Weights of a small transformer language model: 14 layers.
Each number is 128 + 24 x the weight over the matrix's rms, rounded and kept within 0 to 255. Layers, rows and columns count from 0. Numbers have three digits each.

# layer 8 attention key, 320x320, rms 0.0993, rows 83-127, columns 0-79
114120113127125092166096131166072122134130143110100170082097100149113160131100192123148090132051186147109142104152103120148128079185217211119157143101108113100125134175137111096156134135069130187140142127103078122130185163187205104112127133
134174125080132115108132134140141148137118146181089117154118113114098156135097100176144158081151069160102126179061112129132132104124124103127117125117122191120107159175159175162156084123113097096126169090142133161135168154092117052138133189
129134045085101141146160136131045136168143080127150162171073091125090098113125190160114191066134122156152070173147151157134185102106173118165169107195124106105090141136176143116183176146109111121125056160143124158183125098096107138086147081
114099130133199114127103067101152148137117169116146085107162141119167151142073098163101097155111101173063146147143093141112145120140096143157114162171073156110137073045067135152084106095126124200103131069146139079131165117139228109082115125
059124162201122113096083171052152181119111096158102213116070079158088167185120112140076137151069119078085108114175162107095183155128150185100167168196166124127137042122072116105169102138160153098136150135171082165162090108103158096155124127
182193172177136157088140145095162166103111168105155115113139094087122145120128139204132119125093053078108119108109159161152099073080131136100116139150166064078108147139149131173094146110184213216094179093110104204127137165124087133205154145
057129107098135126080162065126133179093165163180172155083112128156205170154092095155100156122134155127172157120135128085087140154104115126171141147110116111104126136152104182140108093095145153105154099124133130105159128133174114095151179134
076184145157126131114152165083117162105139122149150080174103137188144134123114136136135111151138095122113177143109147149146112109159115205081132157168134093124132137147055070143103158115143159176133141158122086118111132183171069083116106061
145110136145128122093137185052134160051106134139109174116168197027103121145118224064106105102167100089124134130118174123137098125201126144100123092132166125150079121162095096095127107137102121112110089166146109096128214123103134129061109109
191130147132153146107117118141121131076135172125181179144102109159152110117138156153150112101129129139126111142138120130156117112089133108088166115086121096125127156142116134149099142149120133132124128118182133143132152148125156126087169115
184134085191105173140126108123113127120163175078123112154179151161133121171128135137171106158096160164101085140102177165139128138111182166040167100112123096086106092163100088117117143205152071141131151043167145130069182119060137136127098135
149149133129118148146157118092135124132130175130137163122136134181162135138155125177126147118117078131124137110075095136135137139059145068117148131141166144120126084166032123119123120184099080067178124094132103125127181140119118147164058118
141114121114148091164165107148161112117163132134154106097070131157121106119108184102123104128159157136183069123145135104098133123192118134136140114109119132123102058103156139144080138073123125182122124109104153107144139086117151132123092156
126136113094146139118120152139127126094154182131165107126129197092134111163106157129120141141083120116136099113158149118155159129101118152110139152142132134094111116100129111129142143144115118134171105143097159138119122118134127102105118174
157131147107180128104126115107149129121125185103151141089105131149153141113146127123131103110099129102127122151146159160121141099127141116125129113116112149145100137142141105113169129151142098145141134109123155131123092151102115124105108123
133077125150112112100127116124162145175130113100110135112085123143134109139108098117141098123152142146135143120153089118123106086176115115121137144133125097093139150089147141155174146142113122077140126137135126155142178130142129140151161128
134207117132108122143148093096140111115129128116131075118143137151111128110140122136125182143137107097178104104100107094110139118143148146106125175159131164107117145139149125139147148108121123145115126124150119132128125110104102110069115180
119131120161113089146113146167093170145140124147129165108102124107114094135095133119085126156119146128165122160141088089135115108163077133141142115133133112105145110152128128088154100134139138142127143151121117152121127137151159089140090158
148112116162182119160125141129144151171129175149110150125121113120139139116151125102135132144077116159104147158168157114119129106064134112140121103131067080136093116110104133150106150139143120152125138128111097130106150163146158135167149128
094081142126124121084095133102133165105125138121114143139091044148144083074183108127137120094142147127116111144105116125067127110136177184112152121093089131169108085122128118115115106112167110177101157108138108100078114119106167149116141170
118124129071111143158081156109116146133137111130162118157118115133162096113159113100147140121114141119141141105107131095186121117158113135172144133136142131162165135102101130126119115103133100120097138119129141093158083122130146143126133107
138109140141171122137151125133146117179141194122124108129136134127112106143080148113143092119099109145136095150132122093123097153114143112126094103133156138091088081112124125102147152132147135107074146165138110153115126143144104099126095125
148184109096133124154151119070093093126122113136133117107158098118134114142124158077189133115102142130137141137128128130148115144162122166153163143128146135163109088068140123095125132138153132128117164089139107098156142128157166123127116152
118106113114104156150095139147160177114120149160101140193170156080122141116126142137138051160093124150145109159107113122146137182141110097126155124144143125146125089111136119107119118082167128137108154169170174108159187157114160172115199154
124132044116086119100121143147139109086138165126124123118098127149185091153114115148172133131078100142101136141130113147144162105101136171118136110143088186130084116145128143038158118147165124116119132093139159139137170159126162122150121163
149151124131091098212153105096108147145136094113148116118145128088114179106112164122097131156150164131119158118105137145143135161131127141138114113138133142141145150131117092125110112114115089127130157126107138126152141097125098119133142143
117129105111111111128167109140138124142141110107164121124121148092114107162100091149174126145114072184149141157119113110128158105138160126149119102124115132103123100119163101111162126141079114157151131172109125162145133171164135134147107145
096115103103165124082122132139109139109155134106096144103126111153149120164099143120150139127156137132146150132114146132141162090175147118129143103094138151123122117146147118144135148129078133086095071150139084147112177133110164133142104108
137142120127102130101120130112162123117125123125078099143136069120136110119141083137152090154153127139117128119131067122121117088109131151160156112095126125153090106088124111107163168123161127114120133137131116119095153136143111113106112136
139092126163124120155176135114105147126087065069114113164100124132104137108209126162097147146112147131127137090123141123156132127132154136125152122107156091143108131112086120155135116069127125148133180115141125140149121118122141166143140142
149116067074172127149136192108101095113136115132128128146149133138118096143182104143126134128122134179082110157108145110161139139157112115152127126087160173159136097118103109141109131129098086114126133134183151117121142096105107154132099120
150155166151182116113121104123148093149146154139142140138137125132113145160131158108152104176125135125096073136144116141134122126153136114114112146126129160119145133127132123132124191133114102099134131151135174109126093088150137093148136181
088120117117140109131158110141161105181077145172095097099138116142130112114093093117158150086119157113127174136119133072132119099097128107151118147165105180134138129132103146109092135124130160105105094087137129142117120146157118148106092155
119151110146171131139123122145149126094161142104125134128167157147181109155115081142162134187110105115090150148142150085130097114115117094141138123091131142070115141123134182121147179143158182124170111142139172099169165167130102156128120088
122129094105110120120141153126089107161143103120121141134165110117122145104090116146149168162119134142086159131078168157112179119182172110133165096107121166109144139092116105126093139140133124109116136115148125126173187102165121141150141084
120142125134136113142116120116148122133154123092100173103138117104126135106147089144139114108120134113103168151103141175126093109140130068093142158121130149137097155101048116124174079111125098136107163104141117140092148135117163202131161123
110123130132077102169164137131126116137152140123109182146141117109146119142070103124140105090186163178124092120153116136112167127123124117123171149107158151166145133186125089137089109135157130094143133121111121124102131099094110094132151184
129190081108128156118134118131054137131082133134145158130152133098159143148133163113111121127138127141144105121128134110090104133143126164138148128129149138137137124108118118095074126108138116120124100125162094136112134128148166118105142123
129168127163119138164126136100118129116117126146126140153119108115127157118169098138111130108131093158118174110138169129131098145096125119151135077089129121114152098085165108128121124098162150134160128153103136092121134123118130144121168139
126121111173126144139118097092128119124107135109145136152147131104141163102145126122108115131127100119147162146096131093128102157142130140110122141107160161130117121126151117128083169145120120145164123129124083104157115186148153136160137121
132149162117150142133105095135125122126149104125116180126119134118111107136128136145150092100171131140109127153112131111107110130109128136113108134087141093051108099123129117161149135139099077122108164184095124140123131144150160113154141107
106144087128140134157142130138088098095133167139110084094133113142059137146128176095149130118120143138154096132119129133144096180099151169121147183143145156134142114107139175067129124181136141114086162183150136143138144108154135120114142063
145158094112072157135128153151141110137138105126134130100136106119145127179098135128119130135097113128101087111146168152130119120137094151155082154147121159107116125102153188131185150106102127117108139107126077116105091128134125106097126122
091121144117141114130133147123143119121137113121148104155109142154152139108126155132097116122131137132130160132100141127112124160120088145095113146164110114146093125100207156129130130115099133110161092093122119124106118162086153130155131130
094102164161163135166183070149090111101155085148115119138106124163102162119126156127123091147147147107112149121108154084091127171095134105173125166115129147060150151125118147131114150108177124132118166138087118132157171121121170079137147101
# layer 8 attention query, 320x320, rms 0.0979, rows 84-127, columns 0-79
118120126108136119125118136114091125139147142159121137160139048139085132115064151175074168111104111128097108181121127100125177139122171160101112131209086102146087222128178170162173108142104097106146126159142096141097127175117088139151113100
039142141115075081114175095086103108130162152177178108143150157137115135113160145147138154049147153131138141160194152141089135107127127158085135140182138089057086098160119142117137190119122097112116099113151073180142146155146222159143101152
144076110093177046154085110126135145118121137173128132184148093195135149115141138150132137173165110143125084140147134165086158091131105132159102101121123092176089089183105152125095192114079160121150128141103156109165104109115122177086113139
069109141216117160092144132044140175115087105177068107132137134158100106134147101163134163140144219090167131164143117082168137131193116120096139188129163171153179125128148127091108158163151103078097093182172115177182116144155151187201135143
146150116119161200097105092113138205100130111069116086082142091127089137125143090161106135192174120097072109073113112148122102072059106152164179156181107150147128149124130105112097144149084112178124111170120070123124164158067092177126169100
076167131191109155132158183131150115163126133128179148136173158130147165141183182137105102134090136167152145120204083180160161107190075137130173119093085133090085161165131147159132132107140130097105088136128152159090090117190207130152153135
113126107054116105099121142149114087111128150206160132129079171106167185130059141151103148094150098087157155124173131101085166095132170148079102109177106069143130199148162105051099148199104151164210191161123099108143139132092090130118089116
127100078178161211114187180128136062108121185136091124108107127119088102089114139158195206129137141136136106048116174081164108133197129186118124082090145146184094149116093207095102104170155133138179147184148126141170143084159130115086121157
133152094123106145072153255163175157194134177153129122128154112103071141146136128198150126173103150099118146137102135153183127060062126154184160109162130090180199189058131150138124112178171161101160160165159137146130123121144116116169128086
140164062103076081136147137115093114138083141100102139125126214115141095158159084138132157070114123116142157193115109130127121097150106122133147124087090058119111168138147087134145141164114139148118144144118187035159104130123099104143103115
130130118113111135157143172175152137143083088125115120155104149104083121151103102153115084077179124079123112148129108089128108145098143119175170118157084152150143118089114169107126107166145128065125140147067110143082112152110143096106132094
136075140123119099136195162206112177116189134119130127156097110162153114101162140109168076149169158061193091172184128194115104079122104207097103062079153119077121135103138104127092154135116092138077097157115119104172163102132151093125132124
121151121133136114116102130118128139160131133143119113104126135134110116109128097144133131094119143098120123142129164125132119080107115108146105111118110127112163169123137113118126137140126101143122139128104164112132121112109107130153132130
133159131150132123099136148152106157120111133136155141087127118130136129111135122093129154155130112146123101152154155107126120109137133101138112107122130121155144180131155116137112146133121144151119153096162107130107119105107099106127119132
132159137128116129128143149144132107110123096125168133069139088140102124112162098102123133134094104097140134106151119091167110135142066134135111148088160147118112135134097139095146122156173137110124103122131105112134118153137128139084104134
142123124139095127150121125146142127132146103083112134155140091114170123182098108139113113131128140101157147134122108119162127138167131163133106122137153116179135088138130075105098124116138096138093140133147146132119108110175153139124123119
100121110144111128116121146092129143127149165121102102135132138147096141134113115106152127116103115144137122172106085131160096120124132104107148124129110147137140148162109121151159155103155101130132140123169154109134132173109161177188144094
151126138127167103123150139136098118121122175082118119113132147155124144132139139121144115151162130122137092104097128127127147140152153108114093112124139121136129125110193144132113130149149130138112140101120120131097115088153068069119119120
142141095142116155137117127116106105149165144113165171128104184133127144144172153090155130131121114154169121142115119150060131119112186096148145144139094142119102135113154137116132097150141115123121105103123144119134110106161116110105124154
121145108122138126134157113117123149089162111169115132117104119094186121148106169107151103153117136158111123127124109093116106169102138115142173118169106127103102101105095121152138152102137135173105155133162080120115117164132130102125120131
129119125112082102138156127109096128108127133108101085137145096165157129141129154108112156121107122121134121138157107119132135133109134131112119114159151144130132129120144141089145104127147131095111100138138162140103136089129118145157141108
183139162102109141159111146120115149120137072089145122147113107126144152137155135151169154160125129149151142152172133124160133150175118119153169129143157117110142112138100131163114071095118105139156132117112112141147150131128146121158153128
158123108122100118122097160111143142095140132128087117105116120142116086152154117121150132116135121120163149141137160160118139094147115109111132108158095123097160162145154124115114096124098165114083135113117093117118138120123127113169132158
131103095182109103143117137101153114128108154103111105118139127145141148157138129090153142129095092161143122165159107128144122114082141070141136073110074117142147126095094109102136137170134140128139118085110187131130136115130095131129130133
112118167130138165148132119124126120084102135147137134106134101132138168114146154114135148116151158113083139115111128112094134159092113133102136122111113148144133182094143096130114132163112154127124111128130170140111109113108089042108127112
116121104111141122137103114122142129141122126131135185124132109126129085133126129109133137150120138146152167143121141083147159130129116136131144154116132137125144112112150128102162145165118159123088143156139129154108140175112095187133157155
090111134146144092126170132124148126138160186076102143156129108130142105100109082071148082117121148122095160139140111113093133184087134127085166126080121118151146104116094102102150139122137151121123132186110142111167076070144126147107102156
147159132103146157131110141105132087114115115099102150096137153152133163106144158131173122140104112149155159120127118151124103098156110120126126134162152147108119135121115125098146112115114101152118097113109124111118143137125176145122105133
094117194137107127163170093123085128130113161077071170139114118134134159093139143181140161089100132127109152141146099135116150117118099140104073118129137089105101134108114145069130118160169103175109173112103143142121135090113153178163106163
119151085125113129127142113129124104062140115114159130129107124150106077140135153147076110123113189149122100148114147073144145123141123141159095148077122150113159131128163115080086146122153105112144128131127132144153126111161125154129151088
121174100128134151140135125123134133119096088130135154109124108112108111158098090111111123160133086157120158158149132085126118122113173131146142155138162083133154146105145090107123113119107098097113145111163178179105131076127160152130124055
131090113132141118133142136128156071115150081139123118132109102121106144137119129145142126112077123151152108130131153126145078107114142153146100137120153149160162112139113156152142123150131131090079108129151106112117111144104127147082090125
104168100161151099109152138130144159101141153106144162165163087163132139073125117111106110112159131126074113103121135098068147126170121142111103145106108119125148152139127130099094157144169163140181108121096154130133086102118110129090175135
106109112122113122171121133122139110117125136142139146182100141146102135131130140163129153133122141109116117131149145130107114123156132056125156138158139165138168108135132150139125141115107115117142136129143151161131132105111158116130146095
125154118104115129148133090105122100089122173111123114084143104085125138141123102169180199143120103139100145164130109122115144118101102105127137096102136148151106108132130150108160129122170134121136157148142148169092144143140139128147145160
104118137126121152126109135095131112111126108108136096139152158105158099141152157133145134120126119138099138112092126088099145154169148077152137083106120193141128106112170105144171144101151070136083117074146125108113110140119149163127118155
101144145168145111112141110149120138192107142179125121150063123156097134105130116129148130150092114143134122119134109100098110153141177103159140096174153099077137042117131095151121128151126108141089137117128133093172112128170130152140164147
107134133121137125117132115162157145182164163144157121151091150140079084099141150132099149149162133121129143178094136112128163132118137137118174146111122106128112089096148141119143109081152089147114180115141134118116154144103127106135093102
116142061104111151114127117103145087145161127154132198105149129092151120184113098138171129125145141148123111109146110150161134193114124134127144151107117103095104168114165140131120147165132146114060146139131118130118156148141125149118121186
147113153160098106120156092155163168105144125129135148081148113125148120137121125174083128126152095104145191148107120122103122100134121118106086142146120103112084145114161147195161143128137158105169164141136134099126152105146139099199104118
142141107095082126156158111119159145129132171148133132146156138122154129119137152121105125130115123102121114175104122110152119141145143123119105120134156121138148119126105140130153152126135139107173094165161094137140089090121142110156131116
117102111151121145130174140100104141092120127125127119108180112119071129113138114095119146169128150134150110130140114114154127131148122138095170185138131133115106161162135082124157139160109140105093150137156128107149129118142133141172147091
126133124091140115137159086120183113151155150086157120144166124106107117108168088131169116135115180125138119109139173118144144137110143124147168102142102167090142144137098137107122148106117116150121139153127154094196135109158095130120155101
117141150115145155086191120135163115157153091156117134096119137130099109172124114124127121158135102119129154094123080113119132162096096105108106190130109173099147099190115128192169150145146110133131110159100101141165136062159110148117129141
# layer 8 attention value, 320x320, rms 0.123, rows 64-105, columns 0-79
168112180098160115111183192165165140093141129072158107124154099143032131140086062129079157154100082145120081197152160094094126148117152109120133117153081101145098174171171123201124136147159124133120097083151180127155123109172121124132138122
131170106070144130181128144165137151116203112160144159075138123091165115130189110149138126103071145133118105147164120161157154129118052083119147118099121100092124087059091119155094057071117085118115133200150138141135114141126120123138092123
109097132110163135116107149155105167114128136090167125087094153044171137075103205112194083130128129173109109159132141090151079133141128138110149195164161149093135128105178136076131133119140150101121113171102161163076064066143086136111117157
132095118104141073105130150103151088141150185128111104168167138131126107153153167132163121107156137162049122072092110147121133122126112123154158131131167092076167143076113136121132099147101119184165105102167054136122139147156078104157102168
124092127108056162104193115117136142120136111147155069178160149161130135149101141115104147120071141150112144137166165137174151090109147146156162117159106135145149122132079144122087156107143135103087111151092072114141144127087151139103154108
097100116117165139151135135110159057178114159124096100114127072120153146086085124130136085077105093108131126052044179180076174119107174190141141148102099090053115110144193112147143140173163077192046103161112074125097064162117122110118174098
103144142152170158193106115111124096153160117133121153187146135103137121098145122140057179110089089120129074145091148118050077171069116132135149115101129128156177187132145102139104155138071099162155145200107111092107144140114145137079119115
171125136127099136085105098150056154095146123147060138177164081142062108138153100119114083132089172122130206125094096166064159124127155153137104083165167153113145131134123132137166114159047052144127062101134181163133167126129105181161113113
100205101122064107109160120083208157115088111131142158063176070136114154128133118118045214151098118145105120074099152118141119119186125093168114098115135112189139100127148100170140126182122113128079060109144136050128152169191189108087146112
113158105151091196109139119128161104091108096115130101136141156139137119162148144125107061105096138104126136094174116127146166177162151136114133165102107130110175106145152076195094088059063136125158134139228086097050123153093133131132100162
124130126129152161069170088125120157159139122183140074147104095107137176139098110131120198094122173110124143110105164117078078098130149132140114203176156186103136106149104161096106158109164137086149122126144132158110159144098155080174110143
129136175093131168111115162138089195143106163192153114174157126149079079098163093136116118150138095151125172131096173167103138116141162172144058148178116165178096096138120050099133155155100204148114102122163157130121135177135100111113114131
077110095132126164109145143115142121135114188103141109144121141113110129151170176097072149144106218104121114122080213138059103140138141142152107065084068156119172104067123100115139133075147177143155169100118129118112135149126065129161158167
143124098127097142184127136166093128095138135184169118140174104129174155102044154132063146101096146155115141128112132159094091141146104140163161099115140122127170179123094112188154148098083135154104167134141131130104138131101136128120175194
124141099157163110104108137162109115113157105117111115144129148071059122188177150058107115093131130137138176114143162165076189063185115095183128133101156168171183175117092101110143148119122174086137130156131187124104187166142130135164158068
083156141128160176102089171128137108104122081105100152168171117097068120123137127104154139096165175116076083146175068120160156126107083095107116155180128147170177136171134029156150092127174136105136104109065127070081131132138153070166104091
116193142147160084131140107148134162141116180101102113120174094122143090092072131176144143180167113141247120045124128071087156108089117124155146116134098122102129141140146098109152068094133173163100120166208156122118125135088137068114141152
136150116162139096168086079131126084096100142104091108171109126183142081107163123139142174081161155170159154156187134143156153133139118115078223095166116170111112144132113126120106101149115138158117139186117159168115152136229193095100114064
068130139159170173130158180124148084125159106098154126071132153139087171132118149123148144171102170178115122114131139095107155107118119100167105100174140117094104160158103110106121128134139136120113180165132193133122097136147089186157081114
148162111134096130154139110131127141098044097164151163134128082145100133149095108104177119104125107108129094199127079082119112116156130104119129134144127142182160137119140138118142154139110142109070154099108122102177092105114066110145069155
112115104103134118100195118162160141141143208132103097169160136115135124074197096072098139118096115183120098098150103131149152126160080191127121099143091173124182151150166116091108116149193128055128142170162089123181113113064122089203158127
125147143140101119157152199117106124128156120103099125114127170153103155090184108136189126117135167118126170140133125107130181105125149118185081143043117170150107200156095128088141081081090121125145107128163139118126094187095126149164123127
066086190154128158128111080147121112111078080108130077165141136103119145099156141084128167133111135200163152121145077118115101091127140111071170102107163123143116142135155092119122113113109089083095166074156084120129133096180117130099100119
154137089144077122135125136138165083075121087143095136133114200120114063082116182092115105156104059120143149118188138093084098135125182162127145149105185108106133136135053173153117177088156084106127110123154131154179103163132106106119107140
145076174107110105088122166160156123119105129152138132117136160181148096122066168152157132092099164176127155127051180170118086117176057080147136134137134130156130151155118130154122145112145100120101104126133110148142071148145150156165156145
111067083057130175090120130122120132122064113123089111116106109121113087125075096152160158130051117116162093132141117109171121120180113131144148102116144142149111098149121072107066132135162154176214173171130148156149117152117159134121116103
094110108165171170081066121134113153168132135154138146102157145153123134156082111151105171077131078169138132131106158209089130151142097105036178139100146162111127142125153058106110076125198075059125113172128119109111159066179123102142108112
149130110066142122131123082145195108113166154158091161134095154160125115123125127152109103120200094179162085127082116166154157107158077182150154077104164134106161144054087129152111109170114089128187172133094052101129096136110087123156141165
141171094122205130142102111133047193147162137127152148091076080117141122147125139129112108114149098109115167122159179106177085174134137120134117129095161109076094141145131077132145158108130118146180079150129119164136160105148097148129123087
101146086132155125076091162108135119145143061121133078105078150136128103153118096138142104146144140194172119092168114071129158132106157096145144091108093122138075205122131162153139108178143089099126103126176072107121157120151205155131142152
053129123133147164119134130049180111120234143192147164099137149117115045152133134070078106117082169166119110118157173104113086080139108100146120116143210126150051102148125091097129156114113186150131068111100106125161094148144116154146163170
118153079214171090141162141125191126151127105115131119097140090110126145099097133108079175099103148131127117147094093093146102169083122131086098191117162108112167132146104155144113100136132085143101107126156148138168160214114189173139086182
145148146128093092122147128089105153166134115116116139127148121113116133130127106131141126124130155136117130138141139152124122112141143098126128144106121119126130147143152127153124153129110110127123137130135116143134116097132103105098085184
153130130126125128172122131108135117116105105125106117128123099092103144137130106127123101088146124144147117114118138148100114147129120092113154117123087152151111137131151095131114087119130124167142139112075108143145113093119115140131093134
113102122109151120133118135127086137145119150153143113125087137117100138134102108146130097118153140138126148125157120133115109090099154111152120155164135130150106131111107110095133146130145148130127123128121144098124112131129155136145135114
167142141109108114154133116152144109105137139147119110145110122120147135116140117135120123113117125126140095122142125131130107162122141163087128128133131158141118080134156125121137121120149135136131134138111111131141125079155133134137136120
129118120118135146117182098141086140108120129122113128111133123146119142129142120145116155106127121113119093132109117129131131123127105148124129139138141123132117100099192109152128138123134133108125129152108137097118127088126147103132088126
127137112133128136128104122136118120142121139137117119118166135132142149104143162113125125161133133102141121119132144080138140121123112136099121156125148112118119153114115145149098124169111132099123122125130147082129117117121118131118158139
126143137111100117144131109163123136112127130121131116114153108144106119130125169130127094127134122106136118133144133116111135121132117118156115119144132121132131108130137093127094145129124101130113137116154122133129124117142119136145117175
146101130130132142128109124146137094135144153092100119121126155119100104114164112163094135130101150141148127132110146124100130117118117147111114158117141122131146111119123107132129147136107138149109120119135167134142140150139118136109112112
114109120134157138147083132128104120128134150143155147128126133130125152134146144120139102142109133129133122138131125122088133098149128130133177125159123119126121125134112136125124128130137110124142116118126141129140139122125131127128121158
113125146150141127127127152117125153119128143128143109150147130113128149105148152151128098130105090163147129117118139124161127107115124123092114121133132118105136119114092153108110147133122140097148105145105146145142110094146084146134152142
# layer 8 attention output (transposed), 320x320, rms 0.11, rows 64-105, columns 0-79
070090093103198145123076118169154158082126121154090157117156077157140177159155142149114134099108094129091136152196137116127202165096126122150131164125092124074114095079125138146138122154162146167155102161127142148132163121172131113089084152
129116114145117121112114179108130177102102127140137120142122117111114138106112115116127126092146152178125077083145125111133156144088094144171085115134173143149127117189096111146155177149139090084110072097120119131098151164114080124120130177
120083127168130130084137132175117119173183153150123108131124145100163168113146146163140104158092103139150162086112105149125096105178126118136118196088156128176128165123089127142066064137181192121153134171145121130140115140112116126129136104
132080126147156132127175160095112109122142107092144130108130112206133134118144099134100132158164132125134115120124165187167147129128133125126189120126150164130132091159133164156136160125135172183121095169091098113109158177096101146161111146
144117127112116135170150131115142141132126047148131181117151137109136126155124100115079159139161123145180171117150145102097133139173142135107098142091137131104086121168097122169110112116145109106092133096146159116221171149096094094086065069
155122128118147173142188136114138150114164142211142125165148141203121165105153146117123182149189181101173191165064139084111122106154136102145161121123117146074086155110094145085189177145160151174121126101090139119133118120190111104137145164
088100165148152150122137171122083087120102121059132103043118106125134106110115144178132149120130154090078101173119116101107162121143148144138118135165148117146120116100132156080160123112121121140168099169175090116153151102137139145126119138
100124144077116122112129124139127139127112129111089113114161094154113185117073126087099098121175172142119128113165131175094113127126167152147192165141131142134143140064071134132143129130145187118177080130067124166154089104135139081114158130
135108128105154104116126065075163128107073095063141122091069162145151154152116182196106130114124115126152149112125091170177114116126151098140115076072159112097122143159145138114181126135128095168120118121139129142111125142152122106170072171
099113183107149159161129088133161179099070131156102149129127136111146147161091088118217132105178142162121118090176153108105075150115129175157147144112150193081099108152104153129139114131149152171105092091146153072119106113098121163161154125
167119133111146151086099111118077083156109141161104098177163129137163121148161154155124090071157167130130054178143105155146095124132112144146124141134138143131137106086172119081131111183164150153151088084157144155172167144130177139123141099
171124130165149153132136074178124123137089160071154185134125125137140131125176110126097124196126114091156102067127049115117150106135130161097114168174121146151084154115104132148156102138096172131137115127137112143156153147129158110135116156
132121111098129139103124140124106129098142093097136138169154142163111103121092129069110161076101153098115132067111066144134100150128095158141122124115132118089080131090139112088233136111165180102098120136142133093148111130111157148160128151
118126107163123133130112149115219121151157143066117159127091105111091096163127128106147147106163120081126104123105162169150125099129120144097112152131106064036120147108148118090186105115101099114156145082118139116152094126151131135137171095
167156118164157125187120163161112153151081132119138155092122153155128130141114149113095124148115159141104145102126178116143107145109117095134118153186121138157118094105116135115111082118143151131109130081158124129171095117119122147104074170
086119119109093128144163131163105107121110142138146143125171104122167112218118145107112151153124052145110142135117116127134116177154152171203168132108144107051159119130130136094091074158153144140139109095120129142137123116127102108124110112
136169106156081133138078128084118158125085090098083132084156144122146142144112155136133158132089121094117110130178181131125154107146167134138075145093080103126109115120100095121125144044120135144141088067127174127139089160088096188119178144
138092183081095163139083144150124147079118126149128132115127099146157143100123171159105141181177136164095111146158104156139112103091147122112076066185104170154162113096163155175162100088112119197117111150136112130132117125130168145132094094
101095103129198108192190134110123163109144156151123133131142139136076125178114136095098142123117067146093106119120143157157135169118160172079114103120105111091125114124157126151118158092135095116183137163101151144118137091136129083120147136
143081140153203147154109122119162182169209130125166149146126149128166165105054098116167114094125155123100086083155124150116107162170154098108102084113165109086182089056137078189139084156151177155151134128162157113122099117149118123120119094
097119133182148137148181102096117099134173154125132130132086122200159126104126154140098084080099139155129119128155158095136138117138128185125121088069147164084158175087096162118123112157151116151081117076174112116134156106085111104108160176
111128173146153072106132106147144128175128074118124137079063122144094133130149139124105173079085126116107143100171129128163111112122122128099171151118130153122198147152095104140112147114115129111082110113089126079134063179156153164139162133
106126136091135075138065102134160131093154089137135045142098154110139149137131101117107048157104112090162144111136134136107131175106150128098184174133101140120184153094142113123110105097173114133149115138095134067122195158158188149156125143
219138115122083195152144106182162116157119138117146101092117153128136139123118093101115184128079104094157133202131126143128127048160147143151134134077098065167185157143136088100088080149105120141114165129097102115136089122087172097111077123
096125085129141117125134126152063133132130139046112157109131142160177107095116094160118116149108145132115165130118144120130128146097149139112104117148174103114154123133139116121099142143145170167169157127078104159133134132155114114129125146
115111130187122136114155108095165171124091114164126114094187143119134121082083121132094141172147079088128118133093147132111116081113104082121124142154106136141118180115135068144105158176127152127089128131156149089068128130102132162123138151
122120097100155094106123130113143066130127122106134117124112109150191138160123114152109161136166092119125116107080144132137188124126157133141180156164140117147084146166121114088140135084070078117151111079117163134154148105127164188156174082
141104174152086070107151117100139083143106147111143092133126130089123120115111084118163153103123192135146134160086119127120057144069111088148157145124156083070119130146104136129112122161178132162119125114145116137119131122147113125194120110
137125111103161184120119076105171116162084107123126115092191099145123119137110119098200143134147110153107143077125099103175141174132115140139121137141160103168172132096088129093118135140140145079149127119088112126186127116131053152095161130
091086151099165138143120121117136105171144108168144099083185086129166125140111123112105156096104166141132126147143151105130138092108137067119163095128106143157114095120126140099101103124136138160133165083070129084178162135125123136177163113
143121148145093126117127090135119149129100107107154137063124083124125163172144115168122102115091099146133110119093157170109147105102103105093111121110140109190159156134149091086111143143194121099126063083101072158115089121126134083150081172
100130151148130097143139148178080158134188116129139117132127124131170099082135089142106185119147141125107100150184104113132194129168113073165181112121163150077144115176134103171126082117139134099128139147097118107143064126130148150104124120
151105108110147143147077107183129108077120139134150151092104108146148140150112127122108144121126127142097145096144121123121128131089124147142130146109120123131133106126133110090120088138132182112152125110103135144131150126126115152150144118
144122155145128111120152160111135109141167115134123150114134138145093082105117110115126124108152125083132122101163085128130139123111148141126130121110143090114148109134095121098116162144139163101135124174119152126129120145119128133098148110
154133148121087144141145112133101120137128159157161112108150112123162089133122143108111162136124114139126131141114126122159129134127138126099091097117140145122158122140126121134117142125079116151126132137159106146102130144125120097114132116
113112134147145153140137115105119144155109095117140133101164122131095117134137133194134143131138136123089097114125090131138140136116129107168156135104152141137127141136090119144148163154104110152145133139174114133125116145122115112111112134
090156119119125109117105146158144124121140164139097096114136152122144120168131081136131117122161160114139142134128137104138126127143124127128096128112134114180118098125132152133133111155130084154103146140143135146055122160110096168100092127
078105192103117142111197158114140131119127118085109148118055120128107123168113124126143108105163107130127148129157123122134119110162127128129143110190124164137123123148109128101135141110117105144075171139118130127091129147131133094113114109
187120146128162144137116156117133094167149138099100138129106139116101102156135159136134144110104116144137131135122120169098134129139124160129145127102117128133101147132138192092137129118110156107112156144133104099121119099109084102104123112
110168151138122079122143122155121166154121131160123138131115114157132154100108150083176137129167103094129115099107129116148119149137134131139121094142098086125107117141162139153137064124174100114154145138142115116162109106153137105177143117
136139170127130150143124113123143113110127103163093149147127130151085140117149113128136140114104106155095122122124141135136117141157134113147099130102143105119113140146094141137163132132136141139059146134173120132131114116106152116127138090
108107116114146111174116154137136145102181125127123129159125095168118104129119175143151152153138142136144111113145096128110132129079115082162138121121132131122148136124162116126150118121099113133121168119135093127125132113106147117163147116